config = dict(
    norm_place='pre',
    qk_norm=False,
    tie_embeddings=True,
    beta1=0.95,
    weight_decay=0.061,
    schedule='wsd',
    decay_fraction=1.0,
    seq_len=2048,
)
Each number is 128 + 32 x the weight over the matrix's rms, rounded and kept within 0 to 255. Layers, rows and columns count from 0.

# layer 4 MLP up, 256x64, rms 0.229, rows 173-197, columns 0-63
[[104 124 123 111  89 126 109 158 123 101 128 113 132 104  88 133  82 128 137 104 100 139 100 176  91 119 144 116 124 113  99 160 157 114 100  83 101 124 159  98 143 162 124  65 133 140 101  89 114 164 125 116 138 136 118 129 108 122 109 109 149 175 166 115]
 [116 178 135  93 125 160 158  59  85 172  93 209 106 125 132  80  66 125 204  18  97 130 114 146 167 142 164 122  56 127 135 100 156 138 176 255 173 152  14 161 171  58 148 197 163  36  65  79  94 106 230 101  94 124 109 207 147 204 131  39 227 123 179 111]
 [136  93 111 135 145 173 184 153  86 149 143 148 107 100 143 139 108 146 147 187 120 161 126 122 120 113 136 141 116  66 106 122 146 103 110 102 192 125 104  87 139  79 118 110 124 133 107 134 170 184 108 136 117 106 110  94 131 142 106 126 134 121 161 102]
 [118 170 133 188 125 149 129 176 116  99  92 167 114 129  84 144 136  68 101 156 146 122 102  96 147 157 116 140  82 130 114 134 151 187 147  91 153 159 153 163 108 113 134 194 140 119 151 110  82 153 110 140 188 109 133 132 175 132 155 124  88 111  94 142]
 [ 89  68 110 117 135  89 126 107 103 133 142 105  97  99 140 148  89  96 118 136 112 193  99 105 127 140 102 149 127 139 118  53 155  73  80 156 105 119 174  91 187 172  77 120  50 163  87  75 183 118 131 143 158 164 111  69 119 126  71  73 139  93 100 105]
 [123 128 153 149 139 147 162 196 108 101 183 102  86 141 125  98  89 141 125 170 130  73  94 127  73 184 174  93 122 122 116 161 125 100 159 128  94 112 123 146 145 129 159 140 131 140 133 143 102 159 130 160 146 108 112 116 125 110  58  97 141 181 147 111]
 [141 144 104  93 141 108  79  91 142  85 155 120 135 147 112 141 121 146  44 125 191 162 115 152  97  89  86 153 170 119 108 131 155 145 125 128 122 120 127 121 146 120 118 171 108  86 157 141 149 106 153  99 138  85 114 163 130 122 145 143 165  76 100 145]
 [ 86 159 121 161 125 114 167 142 148 114 129 132  86 143 150 142  64 137 114 154 103 130 128 166 106 189 138 121 135 146 223  82 161 119 116 181  95 150 179 148 159 101 112 163 155 155 208 124 100 116 123 120 126 105 122 146 178 127 135 201 152 119 161 113]
 [ 92 123 146 131 133 107 119 172 129 124 116 141 145 113 101 148 117 169 134 172 143 115  71 110 151  94 127 146 149 102  80  92  99 136 102 114 129 106 182  79 148 101 121 131 172 119 112  88 163 142 152 125 138 110 136 152 121 121 109 138 141 146 120 137]
 [145 166 152 104 116 117 136  44 115 148 112  77  77  79 156 126 111 127  80 168 183 135 187 165 180 149 108 172 102 102 119 179 188 114  95 121 108  95 161 146 111 126 123 150 107 212 143 152 111 123 142 119 119  71 144 164 126 119 143 128 151 155 155  94]
 [137 147 131 164  73  81 162 144 158 134 145 168 186 117  85 137  67  88 150 144 116 152 106 135 111 140 154  83 102 150 110 116 153 106  92 134 165 136 156 178 140 168 141 211 150 114  47 114 162 174 115 144  78 138 181 131 152 103 104  66 180 114 131 123]
 [ 80  82 171 162  88 108 167 140 120 126 182  88  86 126 121 152  98 134  70 120 132 117  95 139 133 164 151 155 122 171 137 116 179  74 104 201 102  73 142 120 141 160 123 136 160 151 108 131 147  76 110 134 141 141 116  96 175 102 130 108 129 137 122 111]
 [146 122 125 113 138 170 161 177 109 126 101 163 129 116  94 135 111  82 114 138 126 140 152 119 143 114 142  90 147 136 162  99 199 162 122 145 129 125 115 165 124 149 106 107 135 143 152 119 105 135  93 125 149 139 106 161 119 130 139 124 152 202 156 169]
 [ 90  92 122 121 139  92 142 138 123  83 107 145 133 127 127 147 133  73 193 179 107 160 128 124  86 143 150  74 131 150 100 114 160 117 128 122 109  57  96 136 170 101  97 159 122 148 182 159 147 119 117 124 115 123 130 118 163 162 124 118 108 138 108  91]
 [149 114 164  97 138 119 121  72 115 126 113  95  46 115 115 136 138  86 122 148 133 158 111 103 204 137 145  80 164 154 112 131 138  70 105 197  84 145 102 145 163 133 148 137 119 161 144 109 193 143  79 191 194 140  73 113  92 108 118  86  83 124 161 157]
 [127  65 142 140 154 115 161 104  89  75 138 148  93 190 145 142 119 132 128 118 127 117 110 118 140 120 144 108 138 116 104 138 120 116  69 123 132 125 101 120 127 101 113 139 138 114 102  87 136 180 117 170 130  85 134  76 135  98  63 114 115 142 154 113]
 [155 131 140  52  92 166 114  97 172 144 163  91  89  98 110 105  62 114 128 124 144 161 149 147 117 131 103 114 107 119 112 165 135 132  89 117 170 157 151  95 107 113 116  70 129 132 118 132 127 131 122 121 147 115 111 138  85 196 111  81 163 129 123 118]
 [110  72  51 138 155 105 123 137 106  94  83 121  95 119  91 106 130 116 147  87 169 129 122  96  78  56 197 111 156  98 109  89 168   5 182 111 158  45  82 104 169 182  85 255 128  98 128  98 166 106  83 128 137 101  97  76 138  78 103 136 145 169 115 101]
 [101 141 153  89 145 152 145 118 146 100 111 119 111  96 133 147 135 142 159 162 123 123 127 127 156 156  80 128 130 139  97 110 136 153 124 124  95 111 115 130 122 137 115  99 173 161 133  98 134 129 138 118 141 119 115 142 114 161 110  72 131 126 120  99]
 [130  71 139 139 212 141 185 200  49 134 177 161  96 115 100 164 131 136 121 149 132 160 137 106  95 144 176 104 124 126  99 107 186  88 136 152 122 140  96 107 109 126  93 150 140 101 124 136  63 183  88 109 114 119  81  91 158 137  89  94 149 115 125  96]
 [134 171  56 161 123 135 147 116 145 141 172 128 137 190  84 156 113 104 105 116 123 142 162 134 120 142 176  73 135 135  94 108  83 158 174 140  93 152 116  94  88 117 155 153 122 132 111 175 122 104  93  49 146 156  92 119 136 122 118 143  98 135  98 143]
 [181 185 140 148 117 114 134 163 150 102 138  90 142 166 118 122 150 101  86 137  77 162 143 155 147  97 173 150 158 116 177 164 195 181 156 108 101  67 173 114 117 111 141 139 100 169 142 166 149 110  92 127 110 120 183 127 109 134 135 143  79 145 125 113]
 [174 185 121 110 181 145 151 168 131 163 127 123 118 146  84 129  50 105  88 167 146 143  95 158 165 123 113  78  70  94 112 152 144  88  69 119 135 148 148  80  45 112  88  62  70 145  80 120 124 163 107 107  90 154 142 122  86 145 102  49 169 188  74  88]
 [130 131  71 110 154 125 139 155  73  95 153  96  70  79 125 157  41 219 153  88 117 109 110  64 154 122  99 173 140 118  69 140 106 134 120 144 142 165 180  77 129 137 121  83 165 121 155 149 228 108 117 154  68  77 117  64 104  50 148 128 170 194  65 129]
 [115 102  86 156 115 143 186 163 169 111 141  98 163  93 183 182 130 144 114 131 188 147 171  99  76 169 128 165  96 154 108 149 136 160 121 114 121 147 119 166 119 140 125 141 141 151 132 107 117 174 142 167 176 154  97 115 143  75 134 127  81 113 144 112]]
# layer 4 MLP down (transposed), 256x64, rms 0.19, rows 173-196, columns 0-63
[[127 169 135 137 132 109 135 108 156 139 112 172 148 162 166 124 118 129 159 116 135 111 186 136 137 146  91 152 132 112 123 147  79 150 171 155 155 138  89 108 120 116 111 198 101 146  90 133 124  73 108 154 129 169  94 163 127  79 130 117 160 193  92 122]
 [ 48 116 129 162 116 160  88  84  68  84 146 107  35 102 107 174 106 113 151  27 102  72  43  50 228  90  80 119  83 121  31 174 180 115 115 200 115 143 167 184 127  78 158 137 203 123 139 121  71 155 145 104 137 120 166 221 178  99  80  89 128 124 117 107]
 [148 105 150  84 158 100 107 111  97 125  91 129 113 110 151 135 155 103 134 118  93 129 148  82 109 124 172 154 177 137 144 145 131 165 142 127 135 134 152 183 143 149 131 115 112 147 102 144 177 122 101 175 167 171 194  66 110 137 118 156 115 138 111 130]
 [ 65  90 116 132 110 119 110 136 129 126 133 124 103 108 155 113 102 111 187  71  81 130 104  99 175  78 116 146 162 112 130  96 139 186 124 174 127 100 138 147 149 152  43 161 121 122 123 101 160 110 151  91  83 126 150 187 124 117 123 152 124 140  97 128]
 [132 196  84 114 175  99 111  55 146  99 166 159 137 108 182 154 134 104  54  93 146  87  90  85 171 139  91 100 127 100 136 133 122 169 128 119 213  85 125  84 153 108 149 130  97 123 156 147 156 108 132  95 142  62 117 149 121 164 109 131 109 142 153 136]
 [133 160 136 188  49 155  95 105 134 111 117 131 126 103 139  90  94 122  94 162 151 125 133 144 125  77 119 121 154 109 138 114 159  90 137 144  94 155 139 104 114  66 114 115 148  77 141 115 160 113 137 138  52 139 120 191 118 167 148 161 139  89 140 155]
 [116 116 159 107 147 161 126 139 118 117 164 109 144 136  90 100  42 128 128 139 177 111  79 124 149 122 133 138 165 119 138 144 184 120 140 123 176 138 123 179 124  71  84 137 114 125 109 117 158 104 120 140 146 129 140 108 173 130 134 110 193 169 109 156]
 [139  75 156 176 134 136 188 145 119 176 129 139 122 132  97  84 124 113  97 113 120 150 130 134  83 120 130 169 124 124 120 105 192  80 149 115 106 105 130 148 123  93  63 141 130 165 166 183  96 165 115  90 109  70 141 125 175  83 178 180 141  98 121 131]
 [130 111 142 131 112  75 150 106 109 125 133 125  91 142  97 125  70 155 125 155 143 121 128 142 123 133 113 131 140  74 114 122 134 172 128 116 122 166 111  91 144 141 134  99 125 160 141 120 146 147 126 150 145 131 102 150 162 128 111 124 149 127  82  82]
 [ 75  91 126 125 187 149 163 129 112 168 150 118 188 165 119 109 107 152 121 148 166 126 138 146 172  92 111 146 126 123 129 145  94  92  96  81  75  53 100 152  65 151 150 173 121 165 156  97 160 101  84 147  89 125 108 107 128  72 135 153 168 197 151 101]
 [ 50 138 122  92 151 118 181  86 154 134  94 121 140 147 123 106 119  82 121  98 188 200  85  89 119 141 142 103  88 116 103 196 114 100 103 126 171 177  79  95 178  87 119 121 197  88 105  83 112 158 172 113 103 119 134 161 104 122 171 161 194 124 154  83]
 [114  82 152 114 137 168 171 118 107 130 101  97 117 108 194 141 175  94 152  85 155 144 129 102  80  77 142 172 153 147 167 148  90 106 101 167 143 194 119 112 130  79 115  97 160 105 179 106  98 146 156 135 132 113 149 113 114 177 125 178 162 118 185 105]
 [160 162 115 108 130 111 123  91 129 124 146 111 124 127 101 154 104 110 144 127 143 208 159 138 140 111 144 135  83 126 130 163 122 161 181 135 171 130 112 140 141 115 155 150 114  12 126 137 128 194  83  89 173 121 124 133 139 223 141  70 137 106 122 172]
 [155 167 132 122 109 145  84 116 171 146 112 122 121 100 180 101 142 117  89 127 140  78 156 139 122 108 110 127 101  82 118 128  88 136 119 136 139 158 142 138  69 110 148 126 131 132 144 112 138  89  97 138 140 176 126  79 122 129 103 152 146 109 145 142]
 [127 192 120 139  93 105 121  81 172  95 138 200 178 129 161 122 156 208  78 175 132 123 130 134 126 148 127  87 129 135 168  29 117 120 148 128 162 130 143 108 130 157 188 165 134 130 103 160 170 143 120 153 134 147  78 115 130 121 141  90 108 128 100 139]
 [153 137 111 139  68 127 112 116 113 142 127 148 137 121 169 135 162 184 133 134 126 110 173  85 127 144 134 125  97 118 144 105 136 145 137 163 142 155 123 138 108  50 145 138 124 102  95 160 106 143 131 103 162 129 124 125 144 147 133 133 112  95 132 168]
 [121 126 157 111 161 137 142 123 123 122 126 125  88 106 118 134 144 145 166 121 114 101 192 116 154 138  81  91 138 145 156 126 155  71  91 113 165  55  96 175 103 148 119 174 137 158 163 138 108 162 108 100 136 152 130 130 162 157 126  92 110 118  96 170]
 [104  90  67 229 112 164  88 250 146  45 180 212 103 120 117 112  98 164 165 173 121 178 145 153 106 200 100 111 212  87 129  91 129 120 102 121 182  82 119 156  79 195 106 142 102 121 104  77 123 125 165 111 138 154 173  17 148 142 108 120  82 162 105 125]
 [114 128 139  93 175 154  85  89 165 129 107 160 120 137 150 106 123 157 167 145 142 124 121 144 146 123 103 126 142 154 119 145 143 147 138 134 157 138  94 106 155 161  88 130 156 124 159 133 127 122 134  85 148  72 162 144 127 125 125 153 118 167 113 112]
 [ 89 151 191 156 123 145  42 130 112 142 180 107 148 109 128 122 121  88 177  99  92 142 128 125 176 174  94  76 104 108 118 100 132 131 147 177 157 129 104 167  97 126  80 152 165 109 157 104 108 131 133 106 112 133 115 160 121 154 171 145 126 152 138 161]
 [123 157 119 123 106 151  86 159 143 122 185 146 151 172 157 142 142 118 152 160 131 162 109 126 142 135 128 142 116 146 109 152 118 134 177 155 106 125 193 154 146 161 160  93 141 106 124 155  99 156 130 115 149 118 125 128 118 151  75 130 136 134 128 144]
 [127 167 152  18 225 143 115  96 174 101  80 109 134 158 120 111 143  82 143 126 153 124 109  26 151 204  79 131 112 119 141 162 152 146  87 133 140 139 113  99 110 114 127 129 159 125  92 131  75 142 109 178  86 129 147 155 131 160 144 117 128  89  87  69]
 [126  92 138 161 105  86 156 198 115  86 125 114 155 151 150 199 171 101  85  56 138 141 129 109  65  84  66  62 164 152 162 141 104 115  92 113  90 123 151 201 127 148 170 159 148 131 165 114  69 115 117 110 174 147 106  23 129 159 123 123  61  96 135 111]
 [177  51  71 122 124 166 155 174  55 132 172 148 116 192 130  91  95 191 183 119 103 165 156  90 161  63 127 146 152  72  87 137  79  66 152 156 137 192 164  80 188 153 172 121 100 118  86 143 159 160 125 155  75 152  73 116 113  68 139 115 108  87  93 175]]